config.toml
vocab_size = 2966
norm = "layernorm"
parallel_block = true
init_std_qkv = 0.034
doc_mask = true
Each number is 200 + 40 x the weight over its row's rms, rounded and kept within 0 to 999. Layers, rows and columns count from 0. The size before them is the row's rms in percent of the matrix's.

# q: layer 6 attention query, 320x320, rms 0.0497, rows 297-319, columns 64-127
# k: layer 6 attention key, 320x320, rms 0.0473, rows 297-319, columns 64-127
# v: layer 6 attention value, 320x320, rms 0.0341, rows 256-285, columns 64-127
# o: layer 6 attention output (transposed), 320x320, rms 0.0393, rows 256-284, columns 64-127
q297,108,215,192,134,171,193,258,247,135,189,248,198,94,186,213,265,158,189,202,218,170,171,258,228,143,239,185,230,273,209,216,226,159,145,216,237,188,176,202,216,223,259,157,243,107,246,215,198,188,154,173,162,233,211,171,207,211,162,204,234,146,145,172,238,180
k297,107,185,179,80,121,194,122,252,201,168,131,168,203,209,226,240,212,129,215,213,228,156,284,256,235,148,213,251,285,151,217,163,188,204,192,213,211,162,170,189,226,291,155,201,244,208,207,323,239,142,295,174,215,152,217,177,180,269,192,195,150,152,255,253,197
q298,104,114,234,141,227,213,254,206,188,196,194,140,202,172,209,211,236,164,249,197,254,145,191,144,232,156,157,165,173,204,205,183,188,138,178,203,199,245,107,293,249,195,161,198,239,198,233,139,197,237,208,192,260,197,237,200,236,155,222,195,173,125,234,213,266
k298,101,219,190,177,178,198,183,240,206,226,155,207,148,229,196,201,270,194,301,172,267,145,173,194,146,251,147,192,192,218,174,141,228,171,171,198,246,198,169,199,200,162,178,223,227,236,201,342,265,154,227,220,209,167,256,212,261,196,144,194,134,155,248,219,243
q299,102,184,219,205,183,148,250,208,155,190,159,185,157,159,240,251,221,196,162,268,175,188,204,181,168,265,116,154,178,208,216,189,126,196,124,222,236,223,248,171,237,198,190,172,210,236,170,194,264,222,177,175,255,240,209,147,207,243,224,196,255,144,203,159,220
k299,097,262,174,162,93,157,215,167,203,211,146,197,165,152,179,152,218,202,235,173,250,181,202,252,176,227,255,242,214,231,172,178,206,201,187,227,262,197,221,216,203,189,175,200,189,260,181,376,248,197,154,248,196,182,182,247,215,224,194,221,162,127,315,200,215
q300,107,234,195,162,233,196,164,247,179,187,219,217,98,131,198,184,210,206,235,195,213,160,238,178,246,245,298,178,217,221,182,105,186,219,184,260,216,205,193,155,243,199,265,205,225,182,139,153,222,148,196,211,267,189,180,251,209,147,247,216,278,225,202,173,125
k300,111,163,203,331,163,199,149,207,233,183,206,225,204,151,232,135,203,259,208,246,81,132,172,119,202,269,205,233,218,190,161,167,156,209,225,161,206,261,181,196,225,251,234,210,183,206,178,214,221,180,124,151,277,233,193,249,203,143,232,212,222,243,193,101,183
q301,112,154,212,231,226,239,292,212,199,226,228,199,169,226,242,171,231,152,126,167,217,134,238,221,246,198,162,157,150,156,245,232,224,123,152,192,234,226,264,180,141,190,182,269,248,212,211,207,198,178,211,170,107,173,247,180,215,222,173,212,215,198,187,250,205
k301,113,127,230,146,193,198,271,214,216,165,244,188,283,241,178,159,218,125,186,160,249,198,213,235,160,162,272,167,156,153,223,170,274,109,241,159,216,192,193,173,150,139,146,216,239,204,206,182,241,209,199,180,143,213,220,236,188,212,156,234,264,197,232,244,171
q302,108,309,177,185,186,155,208,141,164,220,167,199,265,231,249,166,165,183,108,278,164,233,113,174,231,244,208,199,208,277,204,194,175,179,125,205,260,223,261,234,170,150,158,201,185,190,114,180,213,260,188,124,221,171,148,219,274,122,172,191,215,194,254,226,220
k302,111,225,180,215,221,132,211,109,209,166,187,197,237,188,174,163,212,188,155,246,174,180,114,130,233,233,220,212,174,253,267,149,257,232,146,247,209,211,226,284,155,223,182,195,138,211,187,215,198,244,189,151,173,193,157,207,205,226,175,220,194,199,261,228,129
q303,103,233,250,155,119,146,217,205,262,177,185,197,174,184,146,184,139,316,231,218,294,172,160,215,180,217,196,214,185,191,192,191,166,194,163,155,173,225,221,304,221,191,177,215,157,211,198,195,163,198,209,114,215,119,194,175,222,337,222,193,128,247,176,231,102
k303,105,230,231,177,219,176,225,148,198,182,209,236,206,216,231,141,150,201,159,244,229,180,194,234,195,193,156,231,183,151,219,184,138,167,254,201,136,265,215,162,208,211,173,292,229,172,224,85,160,181,236,115,200,128,155,200,221,261,170,224,189,242,163,287,179
q304,099,216,219,256,263,213,231,208,201,216,237,159,175,152,282,157,125,202,241,157,203,190,242,208,262,175,171,168,143,261,175,226,182,234,217,140,252,195,207,201,198,189,183,291,250,195,195,195,188,146,227,194,167,186,247,249,202,151,160,232,174,139,194,258,274
k304,104,221,228,208,270,225,183,188,243,199,168,173,211,162,196,247,185,271,146,211,212,280,254,208,203,152,279,189,151,228,186,221,171,200,213,171,226,225,160,241,137,192,196,194,185,120,232,101,197,202,219,209,152,202,236,272,129,219,154,159,225,174,176,311,171
q305,103,194,201,199,207,208,173,227,176,140,195,315,239,285,191,196,198,210,237,211,178,242,216,163,186,167,266,190,148,262,273,215,274,282,165,181,255,200,204,203,192,167,166,211,227,220,170,207,268,184,133,175,151,137,206,236,211,195,194,229,238,178,191,257,160
k305,104,187,165,245,210,165,202,134,128,149,204,265,217,221,190,209,182,208,249,184,187,181,254,219,177,150,233,155,177,202,253,273,292,241,184,154,159,204,164,250,170,223,228,202,160,166,248,110,206,136,275,173,239,190,199,184,177,153,221,254,175,219,137,228,215
q306,102,240,209,257,209,128,187,251,159,258,136,210,174,160,218,157,240,223,149,195,178,236,200,191,207,133,247,231,233,269,199,227,192,147,190,210,205,189,181,186,220,252,226,200,229,127,251,225,204,179,230,232,233,100,216,151,255,188,196,135,168,232,176,208,197
k306,107,195,214,225,232,227,219,151,248,259,165,183,214,182,223,155,227,245,193,231,248,255,159,241,243,177,242,239,218,194,217,201,187,220,212,256,186,196,200,194,212,247,131,235,286,237,159,187,187,240,240,197,202,219,297,195,157,224,127,179,181,174,183,192,74
q307,109,240,242,189,268,164,272,205,192,205,144,170,236,186,211,217,215,230,285,179,288,189,154,236,148,231,102,267,152,264,225,154,267,156,229,159,265,269,290,172,269,226,187,253,222,162,180,193,264,176,165,205,218,166,226,249,231,184,120,211,196,167,172,232,218
k307,113,152,229,194,241,224,293,163,227,218,148,181,191,226,203,233,205,220,244,125,215,196,144,215,199,210,215,241,248,194,198,205,258,144,171,207,218,222,260,183,248,280,220,207,133,154,152,185,223,141,144,209,220,140,202,187,227,132,145,249,198,174,238,262,206
q308,106,178,203,215,174,252,207,166,252,151,177,132,191,200,256,237,258,203,272,227,200,200,160,251,139,168,242,238,138,234,323,139,219,248,287,168,168,231,231,135,208,203,143,268,245,216,225,154,167,235,182,204,200,160,216,185,172,149,203,290,214,213,148,213,155
k308,104,193,218,249,267,214,191,166,205,175,234,243,202,185,215,229,201,192,233,181,186,223,234,122,154,195,207,185,210,175,204,203,205,140,229,174,193,148,197,188,184,169,244,217,189,187,252,0,202,227,166,197,175,151,143,191,167,213,161,209,260,225,113,218,164
q309,107,193,219,178,243,243,195,157,154,136,158,170,137,191,261,182,166,154,167,158,236,97,239,189,193,200,160,223,291,144,222,198,213,178,195,186,202,232,232,229,173,187,197,216,157,240,160,176,199,189,230,168,183,183,177,230,249,224,216,218,210,170,221,318,267
k309,107,189,230,233,228,101,175,146,290,188,199,184,246,239,260,168,189,192,208,201,165,166,216,194,166,196,199,173,181,119,217,206,227,167,224,184,187,182,157,233,190,220,156,206,240,206,237,0,180,203,225,167,168,235,179,230,254,326,242,205,189,167,142,277,166
q310,108,192,182,249,144,204,213,137,191,162,213,210,231,250,161,261,221,238,200,153,212,170,203,326,131,184,194,100,220,155,147,224,170,206,156,130,157,201,249,209,198,220,95,159,219,265,217,186,169,200,222,256,232,86,207,152,225,166,208,277,145,181,114,286,209
k310,109,225,196,169,173,199,237,271,169,156,205,180,214,211,190,241,198,253,179,207,231,176,163,217,183,280,186,84,231,210,176,236,220,131,174,147,257,206,254,142,224,169,129,138,230,186,187,316,210,244,184,129,152,152,212,233,194,213,189,244,179,191,211,231,188
q311,106,233,198,194,134,207,205,218,277,131,282,199,168,273,198,202,194,197,140,144,254,230,226,244,201,169,220,260,215,154,263,242,218,152,138,176,196,195,212,165,107,272,216,206,250,258,194,170,215,255,220,187,231,129,201,164,185,189,156,310,210,181,261,155,203
k311,105,195,162,150,146,162,222,223,181,228,258,222,165,237,215,188,199,127,240,229,216,226,192,181,196,171,191,189,175,172,211,217,168,195,152,215,204,156,197,178,182,234,267,203,203,258,233,305,143,269,198,180,233,170,247,189,186,170,213,231,167,222,287,185,177
q312,104,203,216,242,199,200,221,195,188,215,189,202,258,149,151,240,201,123,224,152,207,146,262,173,285,140,143,251,288,237,247,211,180,164,202,209,225,244,191,247,188,196,187,155,166,169,243,171,173,215,191,290,209,193,184,176,180,118,206,211,204,158,212,173,149
k312,113,231,217,220,148,247,196,235,130,164,142,203,197,157,130,223,270,155,175,164,135,189,225,186,220,190,121,157,227,246,221,240,199,241,179,188,215,249,264,195,175,142,170,205,194,242,204,203,142,133,188,224,269,202,150,190,185,158,209,226,250,210,269,162,158
q313,102,207,176,153,167,171,140,241,227,130,169,160,183,183,152,221,233,210,225,170,172,264,206,212,259,246,192,216,182,280,222,228,215,192,234,197,273,237,183,186,218,191,220,129,170,250,198,182,263,170,156,191,206,218,154,199,131,231,197,250,227,132,177,163,238
k313,106,169,167,229,204,208,171,155,128,198,180,218,172,188,167,213,204,144,224,273,150,164,226,201,220,204,169,245,168,199,162,174,208,176,252,258,230,220,215,248,181,122,265,148,205,234,248,73,190,138,184,200,236,197,155,226,174,225,277,201,180,260,160,216,219
q314,103,189,146,189,231,220,247,138,237,244,156,170,154,140,195,239,233,198,158,234,251,200,256,262,242,165,178,233,236,180,186,257,218,127,189,193,133,261,204,141,285,245,204,172,221,117,193,228,174,205,253,164,241,211,194,165,225,139,204,147,231,212,164,270,169
k314,106,143,122,257,222,240,240,242,192,120,142,215,232,145,192,170,160,252,212,231,179,194,177,196,195,177,154,195,217,194,97,233,172,167,208,162,188,285,268,125,309,204,208,248,193,234,192,115,198,162,167,205,208,254,256,235,161,197,138,200,266,178,114,225,258
q315,108,123,163,186,135,235,195,195,256,194,196,133,261,233,193,197,182,191,217,182,209,291,195,203,274,192,173,233,267,174,200,206,210,203,207,177,160,234,239,198,182,152,202,185,250,202,193,203,179,303,219,237,192,158,252,205,212,125,102,160,200,191,214,126,279
k315,107,224,146,189,196,220,232,270,244,213,252,180,223,319,183,235,226,169,231,199,202,176,137,167,157,214,206,195,196,153,140,224,161,213,197,215,203,177,197,198,202,149,197,287,160,218,225,16,145,232,185,186,201,291,260,149,216,172,162,170,258,254,188,156,165
q316,108,153,204,158,173,167,185,169,191,132,255,290,192,178,172,179,158,187,210,243,186,156,176,298,228,113,222,231,211,164,235,225,266,174,222,207,179,201,320,220,192,229,175,284,205,190,149,192,204,221,142,202,290,234,277,198,195,198,197,197,183,170,210,193,227
k316,109,218,196,117,167,182,99,196,274,198,164,237,249,153,224,225,255,174,215,230,268,146,245,197,126,202,263,209,208,178,181,169,251,226,205,118,190,176,184,180,158,202,245,178,167,208,255,231,185,200,197,176,273,107,211,188,139,182,200,221,177,208,201,226,209
q317,100,268,175,201,252,194,164,249,243,180,214,258,217,153,129,223,149,174,230,217,214,193,196,168,225,151,186,50,206,169,253,205,252,245,226,251,256,170,226,247,274,176,182,216,192,176,230,154,220,140,216,116,204,181,277,154,221,129,233,158,199,199,163,186,152
k317,101,289,208,146,153,211,182,234,185,157,188,197,274,144,240,215,192,215,206,260,168,212,201,130,197,277,244,156,121,247,240,203,229,234,203,212,212,205,182,193,204,136,129,203,160,208,216,318,190,176,168,230,215,189,275,194,188,212,250,238,149,199,224,187,226
q318,102,105,183,167,225,220,306,177,225,146,224,215,225,220,184,216,255,234,198,203,199,273,189,168,170,217,158,161,200,230,172,174,202,235,156,173,203,196,220,188,240,247,283,221,237,207,151,193,221,239,232,178,222,251,206,201,196,155,189,120,147,184,245,194,182
k318,100,151,143,224,203,186,224,183,243,190,138,257,237,213,183,136,264,132,208,183,253,152,198,178,216,185,163,145,188,227,221,177,267,148,201,196,219,175,204,110,208,215,225,250,233,223,161,276,220,225,207,254,204,222,228,181,235,155,173,180,243,243,209,199,194
q319,105,188,122,156,209,189,209,243,207,263,189,171,147,158,225,254,208,66,248,216,221,183,262,160,188,231,121,193,155,118,286,227,205,166,114,245,211,171,167,218,203,248,142,221,229,182,177,250,169,247,197,134,264,216,209,195,236,185,198,196,302,187,231,261,137
k319,100,187,249,154,164,123,248,207,217,262,233,209,230,165,205,158,160,155,276,162,199,209,241,176,207,279,197,218,146,193,252,178,284,189,194,130,223,177,196,200,171,228,170,246,166,198,227,427,189,184,229,247,192,159,116,248,205,196,150,264,219,199,258,181,221
v256,104,171,171,247,152,254,199,255,189,204,152,224,283,231,193,119,251,244,131,208,173,184,243,167,161,224,202,153,188,223,156,171,171,126,201,193,202,205,163,107,299,159,222,244,240,135,221,215,138,212,220,207,211,190,205,227,226,218,202,254,151,223,203,224,259
o256,110,281,191,174,218,174,202,165,253,238,209,211,165,94,244,235,185,222,252,185,225,176,214,219,249,158,253,193,201,172,217,155,175,206,152,254,188,216,266,233,217,276,159,177,258,271,181,286,179,205,181,126,174,144,193,197,231,191,175,182,217,177,150,167,169
v257,106,133,215,208,179,202,134,259,247,269,161,142,233,192,169,159,236,245,267,206,217,208,169,93,188,172,198,174,225,141,178,199,230,293,217,146,226,165,277,189,216,186,128,167,173,218,168,243,186,285,160,94,172,211,271,190,207,155,214,171,208,174,227,144,183
o257,106,232,151,183,155,210,251,125,189,151,235,276,154,208,225,250,174,177,197,188,182,221,236,245,230,276,240,234,239,248,214,160,202,140,198,251,109,193,179,214,186,162,211,180,242,159,214,32,223,186,131,244,203,158,138,279,215,192,156,185,200,176,107,232,257
v258,108,166,193,164,152,180,192,180,189,214,214,202,179,186,234,189,219,142,166,185,263,175,143,216,116,121,239,196,179,250,179,249,181,260,234,165,149,209,237,204,186,235,174,208,112,238,140,171,217,89,211,218,222,245,195,210,173,197,206,253,212,215,219,222,209
o258,108,202,259,228,228,198,169,222,211,200,122,151,147,271,135,252,233,267,200,198,131,201,258,252,237,205,204,217,200,215,178,211,238,252,101,204,244,143,186,225,184,113,199,168,158,181,252,199,296,261,168,224,221,124,233,132,193,235,197,221,203,181,272,158,148
v259,108,118,188,159,212,175,149,174,171,214,179,168,237,225,223,165,188,149,194,157,168,113,153,151,219,222,219,156,205,230,189,179,217,228,160,245,167,220,189,135,180,182,173,210,118,212,234,179,237,211,236,157,216,182,212,209,159,196,235,186,234,201,209,196,154
o259,109,270,210,188,210,203,238,232,228,285,204,171,184,150,175,193,207,205,188,237,210,182,228,286,107,123,203,253,199,115,169,178,194,227,217,172,199,229,163,195,258,232,221,161,223,222,179,196,195,222,182,255,169,215,248,171,230,207,188,265,180,210,197,212,213
v260,105,230,215,172,190,206,230,282,187,208,222,266,151,156,245,156,202,168,230,241,260,186,236,198,187,188,223,239,201,245,273,136,276,200,260,202,243,270,208,115,260,189,202,255,133,195,225,199,187,183,183,228,239,204,178,287,236,238,210,289,161,243,198,190,203
o260,111,173,219,261,195,163,194,176,251,250,247,197,208,196,142,258,203,271,213,216,244,154,175,177,109,163,178,210,243,125,169,188,168,216,192,293,191,152,156,202,217,151,169,192,255,193,176,131,189,273,143,250,98,180,147,161,158,224,211,153,192,230,253,236,166
v261,101,182,133,227,176,260,223,107,245,220,194,191,191,227,249,124,234,181,143,161,224,194,208,120,141,138,217,185,166,251,217,193,160,133,211,158,247,233,176,171,314,176,238,158,187,258,199,196,254,256,196,237,153,213,202,298,121,128,170,221,225,222,198,202,155
o261,107,218,225,183,219,175,147,196,189,185,196,215,198,134,122,233,220,288,214,189,156,204,217,236,208,157,201,240,195,246,166,230,184,201,193,211,166,185,282,172,128,246,174,272,233,133,240,286,170,191,222,186,145,200,160,204,197,191,197,145,164,199,209,263,217
v262,104,260,201,238,205,218,175,211,159,234,180,221,270,218,209,216,139,192,183,242,148,273,220,169,193,229,160,249,274,161,192,195,145,183,162,293,182,182,169,216,149,227,148,152,222,277,213,224,188,243,168,182,169,220,136,229,235,112,255,214,199,244,219,232,192
o262,096,198,204,198,170,210,178,220,175,184,173,204,190,180,231,180,243,195,183,91,235,188,159,182,210,193,261,160,214,180,164,140,205,144,302,189,230,203,227,200,222,174,239,220,173,213,184,0,164,239,230,162,225,214,226,148,178,248,205,219,176,169,132,209,196
v263,104,233,242,239,207,222,189,169,143,176,234,172,231,216,229,211,206,269,220,224,209,207,216,202,222,253,225,200,202,220,151,202,186,235,241,198,176,201,194,211,182,191,262,203,139,172,197,170,295,241,246,150,199,155,175,155,184,221,183,247,142,179,207,133,215
o263,107,181,136,239,185,106,235,138,235,162,208,155,214,206,221,187,239,202,190,196,223,193,165,212,240,252,177,236,186,273,220,233,185,245,192,244,157,176,240,223,225,196,169,177,270,282,283,288,288,158,218,240,174,219,172,183,170,189,248,242,217,228,230,191,162
v264,106,247,190,240,160,156,199,191,249,260,172,237,224,229,217,234,193,313,207,146,146,244,177,112,206,193,209,188,208,169,161,128,170,160,232,216,209,242,147,166,158,137,176,248,203,234,198,203,231,232,196,196,161,201,175,176,190,172,263,226,196,223,187,261,240
o264,106,177,202,164,229,216,167,242,182,204,233,201,199,207,178,233,210,119,217,159,204,198,174,223,134,271,231,204,210,247,188,266,232,197,213,251,201,107,317,193,221,215,230,219,177,224,186,183,175,187,87,257,236,274,232,190,225,122,183,201,250,178,165,197,148
v265,106,211,200,211,180,192,205,160,218,180,133,136,213,186,238,206,179,195,245,294,194,191,223,204,138,228,218,218,177,220,240,199,189,208,266,272,155,152,151,227,175,204,205,161,128,228,185,229,216,205,183,179,197,193,156,200,117,178,168,123,241,168,218,183,207
o265,108,239,281,163,163,201,157,223,199,215,259,238,243,239,101,187,192,246,181,196,173,172,214,199,187,162,194,245,181,134,150,191,236,208,160,233,198,185,242,228,188,182,247,231,165,166,185,151,189,227,185,182,182,230,212,155,266,175,242,155,211,206,186,186,170
v266,103,254,164,153,278,207,233,185,220,176,168,201,231,229,148,134,161,166,273,181,264,172,231,160,170,192,293,263,182,205,304,198,208,168,194,186,225,176,145,150,298,209,212,196,218,225,196,188,201,212,147,233,230,184,218,161,234,248,210,174,229,168,177,248,217
o266,107,174,277,218,149,162,178,243,174,188,213,178,128,195,193,196,220,176,148,197,175,218,202,197,270,216,195,236,215,143,182,209,229,184,218,98,189,230,211,188,212,201,205,155,163,154,165,247,216,240,291,176,231,159,246,215,123,155,218,188,230,238,192,140,161
v267,107,265,212,196,224,204,183,156,240,242,238,197,264,173,255,163,222,209,205,168,151,131,242,142,183,237,173,264,264,221,255,174,209,128,181,240,266,209,249,210,199,250,196,181,224,258,191,186,235,238,229,212,163,202,211,124,220,245,199,169,202,175,195,200,239
o267,107,170,163,225,145,241,250,158,212,211,203,162,201,241,149,304,192,156,191,192,265,257,216,216,244,176,225,150,186,159,216,173,138,220,203,210,78,321,207,114,232,198,170,150,141,167,205,203,209,215,175,150,201,264,274,243,196,204,145,240,233,229,166,227,145
v268,105,202,223,211,229,209,186,238,176,152,186,161,188,216,155,188,229,157,193,193,255,227,212,179,188,267,163,216,269,262,108,99,156,217,248,243,191,234,205,202,243,184,220,205,146,219,177,151,176,180,236,163,207,268,226,281,163,213,192,130,239,171,266,219,212
o268,108,179,171,186,113,228,204,230,258,211,243,197,154,126,211,159,158,270,208,194,147,183,226,195,190,213,246,165,153,144,234,206,198,193,200,215,194,201,202,242,184,253,176,216,281,200,236,226,192,149,179,268,247,128,161,154,255,233,203,165,180,244,208,218,131
v269,101,207,225,148,204,206,227,149,297,173,234,199,225,183,193,254,223,245,202,149,207,219,211,177,291,219,191,227,224,233,155,293,240,256,227,176,179,226,182,166,286,260,170,215,166,100,192,232,243,199,181,250,173,245,200,176,171,207,232,204,171,247,217,239,241
o269,104,202,156,258,172,185,196,196,195,237,267,177,236,184,283,156,105,179,164,196,216,260,184,200,146,184,211,140,187,198,169,170,208,223,219,218,260,144,220,188,152,197,176,227,163,228,147,152,171,234,170,169,304,193,192,216,242,233,209,147,202,200,154,110,211
v270,102,209,231,190,264,190,181,226,224,153,231,157,217,257,184,219,182,289,219,168,134,176,237,172,198,254,207,184,161,161,169,213,204,175,228,242,213,180,185,165,212,206,153,248,206,196,283,187,241,245,170,215,200,199,200,131,118,240,238,217,178,218,218,275,199
o270,100,184,195,221,195,137,172,166,224,257,204,209,203,192,189,216,186,125,164,190,244,212,218,225,150,170,225,221,244,240,255,230,199,90,166,202,184,251,219,252,100,193,203,170,199,168,142,241,184,170,256,206,194,205,242,241,285,165,165,185,263,210,189,169,200
v271,106,170,159,193,199,181,259,239,196,175,159,229,160,224,213,198,202,223,156,181,212,237,201,238,199,215,230,209,179,210,285,268,289,206,134,152,227,255,179,167,261,221,118,171,322,241,195,172,165,216,212,242,186,197,243,264,199,256,157,184,229,245,208,205,279
o271,107,197,187,173,268,242,125,193,167,160,258,209,208,178,229,175,241,205,158,262,140,182,233,174,261,167,241,127,228,171,190,141,128,180,235,189,201,220,215,194,174,216,258,211,167,190,182,275,223,218,189,199,223,206,229,212,183,174,234,253,209,191,140,195,219
v272,103,161,166,215,200,250,210,206,215,180,203,225,191,215,183,181,203,253,156,204,197,246,203,74,310,254,223,169,224,218,224,179,79,261,167,138,228,201,223,203,227,173,194,235,219,188,183,231,241,190,213,201,202,281,198,155,186,272,211,163,151,223,185,188,179
o272,105,221,174,258,211,216,144,178,239,188,294,186,206,215,232,212,215,216,234,220,233,216,209,243,170,200,148,197,202,227,197,179,221,156,177,268,132,207,183,179,133,209,223,189,124,227,200,85,226,203,193,172,208,179,271,216,133,211,132,174,215,182,160,223,276
v273,100,284,182,223,282,195,164,204,170,218,181,163,163,177,237,208,224,194,197,243,233,204,254,126,181,203,238,222,185,227,178,230,210,178,119,187,211,220,257,241,235,144,253,182,179,154,203,200,236,274,217,169,189,220,227,179,192,197,167,138,206,215,185,220,141
o273,107,194,180,179,197,186,214,219,180,247,185,178,246,250,149,273,161,244,139,191,161,187,190,225,198,242,158,228,217,159,197,227,155,226,264,247,196,230,156,187,209,195,115,145,152,233,141,245,145,106,227,244,201,252,167,245,262,162,223,214,219,162,197,160,189
v274,102,163,211,188,270,257,232,157,193,168,244,278,212,131,218,227,140,165,148,246,182,177,114,192,213,166,163,154,206,198,250,268,214,189,163,273,271,206,238,222,282,254,123,108,193,265,166,191,196,205,220,198,202,191,227,200,208,183,205,261,197,227,211,217,161
o274,103,217,257,187,197,113,208,205,199,192,233,204,154,180,172,202,306,197,256,120,222,237,285,220,197,150,214,234,186,203,154,178,224,274,240,134,164,165,201,181,177,187,187,225,206,177,117,270,228,201,199,173,187,277,196,179,244,223,230,161,231,234,195,151,216
v275,106,136,190,267,205,199,158,150,208,233,206,174,235,171,204,162,230,185,197,243,155,227,222,246,190,166,161,195,186,193,190,182,127,200,147,159,214,191,203,195,140,212,160,180,245,229,100,208,211,154,253,195,163,231,238,212,226,252,221,249,180,220,194,227,198
o275,107,209,236,208,216,178,196,236,225,236,164,135,198,174,229,283,198,196,218,189,203,176,278,205,202,209,190,198,141,214,222,194,236,244,217,216,128,267,196,206,227,222,236,227,183,238,195,159,187,199,268,173,258,174,242,169,175,188,110,193,229,223,220,189,193
v276,105,109,233,245,296,134,197,250,215,235,269,262,187,220,192,218,192,179,278,167,142,191,238,288,124,156,175,194,180,257,175,245,195,241,222,163,261,178,162,199,207,160,159,267,216,242,183,201,184,186,220,218,223,224,299,242,193,166,219,235,203,246,239,174,209
o276,108,252,208,236,182,278,157,165,220,181,109,212,182,232,152,154,188,150,176,245,199,191,172,117,227,168,196,241,157,167,192,162,180,183,172,185,204,240,142,241,232,237,266,187,201,100,261,196,190,256,167,214,262,172,133,180,142,238,214,181,178,206,176,210,227
v277,100,150,139,229,212,168,244,251,187,170,118,189,238,243,254,117,241,116,218,178,206,173,207,284,204,222,182,214,180,252,284,159,164,208,181,155,250,239,312,239,255,172,188,41,192,192,250,179,168,279,186,200,207,149,185,230,237,231,163,226,239,200,226,155,233
o277,102,205,239,261,189,271,222,218,221,195,136,253,162,191,143,232,196,192,213,255,273,215,209,165,275,195,168,252,172,198,275,219,197,217,178,207,167,218,149,176,213,215,238,284,262,227,235,314,239,223,203,152,194,234,224,159,173,174,158,211,164,188,234,259,226
v278,104,204,199,205,233,204,227,167,189,148,200,221,202,218,225,234,122,175,273,260,121,238,215,257,194,160,168,154,189,215,208,234,276,206,152,119,159,183,137,216,267,184,176,229,202,259,267,219,116,166,121,209,188,254,156,166,189,210,206,158,199,177,146,264,206
o278,103,174,225,246,196,187,274,218,157,147,242,181,177,191,272,157,191,179,138,129,238,185,190,185,202,241,235,190,218,171,156,221,175,213,231,209,184,169,155,174,124,244,203,192,171,166,191,124,284,312,248,233,215,180,175,237,176,179,269,186,142,171,238,166,167
v279,100,246,216,189,186,166,162,214,222,161,182,166,292,170,230,189,213,238,354,224,140,201,194,219,172,201,225,167,224,198,266,187,216,225,274,172,206,234,175,149,255,218,183,164,201,250,236,202,173,171,220,192,179,171,156,182,245,174,198,192,198,164,235,167,206
o279,103,90,147,198,172,229,197,224,220,232,231,287,166,204,171,176,196,262,148,134,307,157,197,177,218,249,172,251,226,174,191,243,173,165,153,200,119,186,212,240,188,240,218,223,210,173,216,163,143,231,160,175,217,192,243,201,210,187,191,217,172,213,112,243,187
v280,104,168,203,280,149,202,188,172,271,224,244,234,152,164,206,242,161,129,187,213,239,126,221,232,130,250,218,204,223,183,267,209,233,241,186,179,166,163,268,160,224,250,112,177,232,204,179,195,171,232,163,162,154,289,194,291,194,226,219,182,205,267,201,211,223
o280,111,217,232,152,223,247,176,223,150,178,199,266,215,247,229,160,248,280,188,185,164,265,170,272,184,154,223,220,192,158,154,149,225,145,208,233,202,200,150,221,94,193,220,257,157,158,174,266,219,214,277,220,186,196,174,205,118,240,210,234,152,186,174,268,186
v281,103,178,180,221,184,209,231,173,209,143,84,195,222,207,188,172,207,183,299,197,221,137,193,269,157,222,275,203,185,178,205,164,195,160,180,231,187,192,215,191,124,236,192,224,139,238,168,187,248,153,196,157,221,173,243,259,189,261,241,238,254,150,191,223,139
o281,110,211,163,175,211,173,173,198,196,231,192,235,180,225,199,184,191,282,127,175,222,257,176,201,190,168,162,261,275,238,161,153,187,151,164,170,188,245,211,219,229,99,222,269,265,189,189,189,207,228,163,199,220,248,166,215,165,143,207,199,177,170,248,212,202
v282,101,266,211,170,314,270,234,189,261,226,274,215,233,151,229,240,294,197,163,246,144,273,226,190,184,208,220,189,165,164,159,194,180,111,216,154,183,213,192,218,147,225,235,146,265,93,238,206,248,107,139,252,206,143,207,207,230,230,202,258,196,214,184,259,154
o282,105,176,192,199,118,126,240,153,209,156,228,240,221,199,183,132,133,224,268,153,264,179,184,190,259,159,180,235,198,168,230,216,213,257,133,225,240,115,156,190,244,195,183,213,178,227,156,202,189,249,238,201,178,175,189,185,169,221,206,168,195,156,262,99,205
v283,100,160,164,135,168,266,175,205,113,163,137,200,225,235,231,182,178,194,169,235,238,265,231,288,255,114,175,196,222,211,215,145,202,254,245,149,199,154,198,217,143,182,299,289,112,222,152,195,254,245,178,152,238,225,140,198,221,161,166,134,218,174,244,192,218
o283,108,217,288,218,164,259,189,177,171,336,245,217,247,148,146,164,205,240,186,157,196,96,99,203,157,196,197,148,157,191,240,210,194,152,223,210,220,143,244,158,183,262,156,207,257,203,265,204,148,182,134,223,164,204,228,175,160,224,194,198,134,228,183,223,266
v284,104,194,246,207,206,192,244,163,247,283,164,223,238,204,164,181,214,233,203,211,242,122,214,162,230,204,181,213,153,212,153,157,204,122,244,233,222,215,194,217,201,181,175,147,197,240,219,189,152,175,189,212,216,190,256,119,233,203,249,236,171,187,140,144,219
o284,105,230,102,149,117,201,219,214,136,192,196,269,205,208,279,242,160,209,226,194,218,291,201,204,217,250,256,187,280,230,218,218,210,219,207,258,187,220,230,176,164,241,161,196,237,150,212,358,217,268,165,176,144,201,127,228,191,202,214,210,167,210,260,259,166
v285,097,205,172,210,205,197,197,197,234,148,183,256,223,190,244,196,181,199,218,164,109,259,246,256,189,153,216,224,236,183,197,215,201,190,133,234,211,243,218,235,164,173,221,111,228,179,204,200,280,103,171,277,179,139,153,163,185,159,188,206,247,204,164,228,189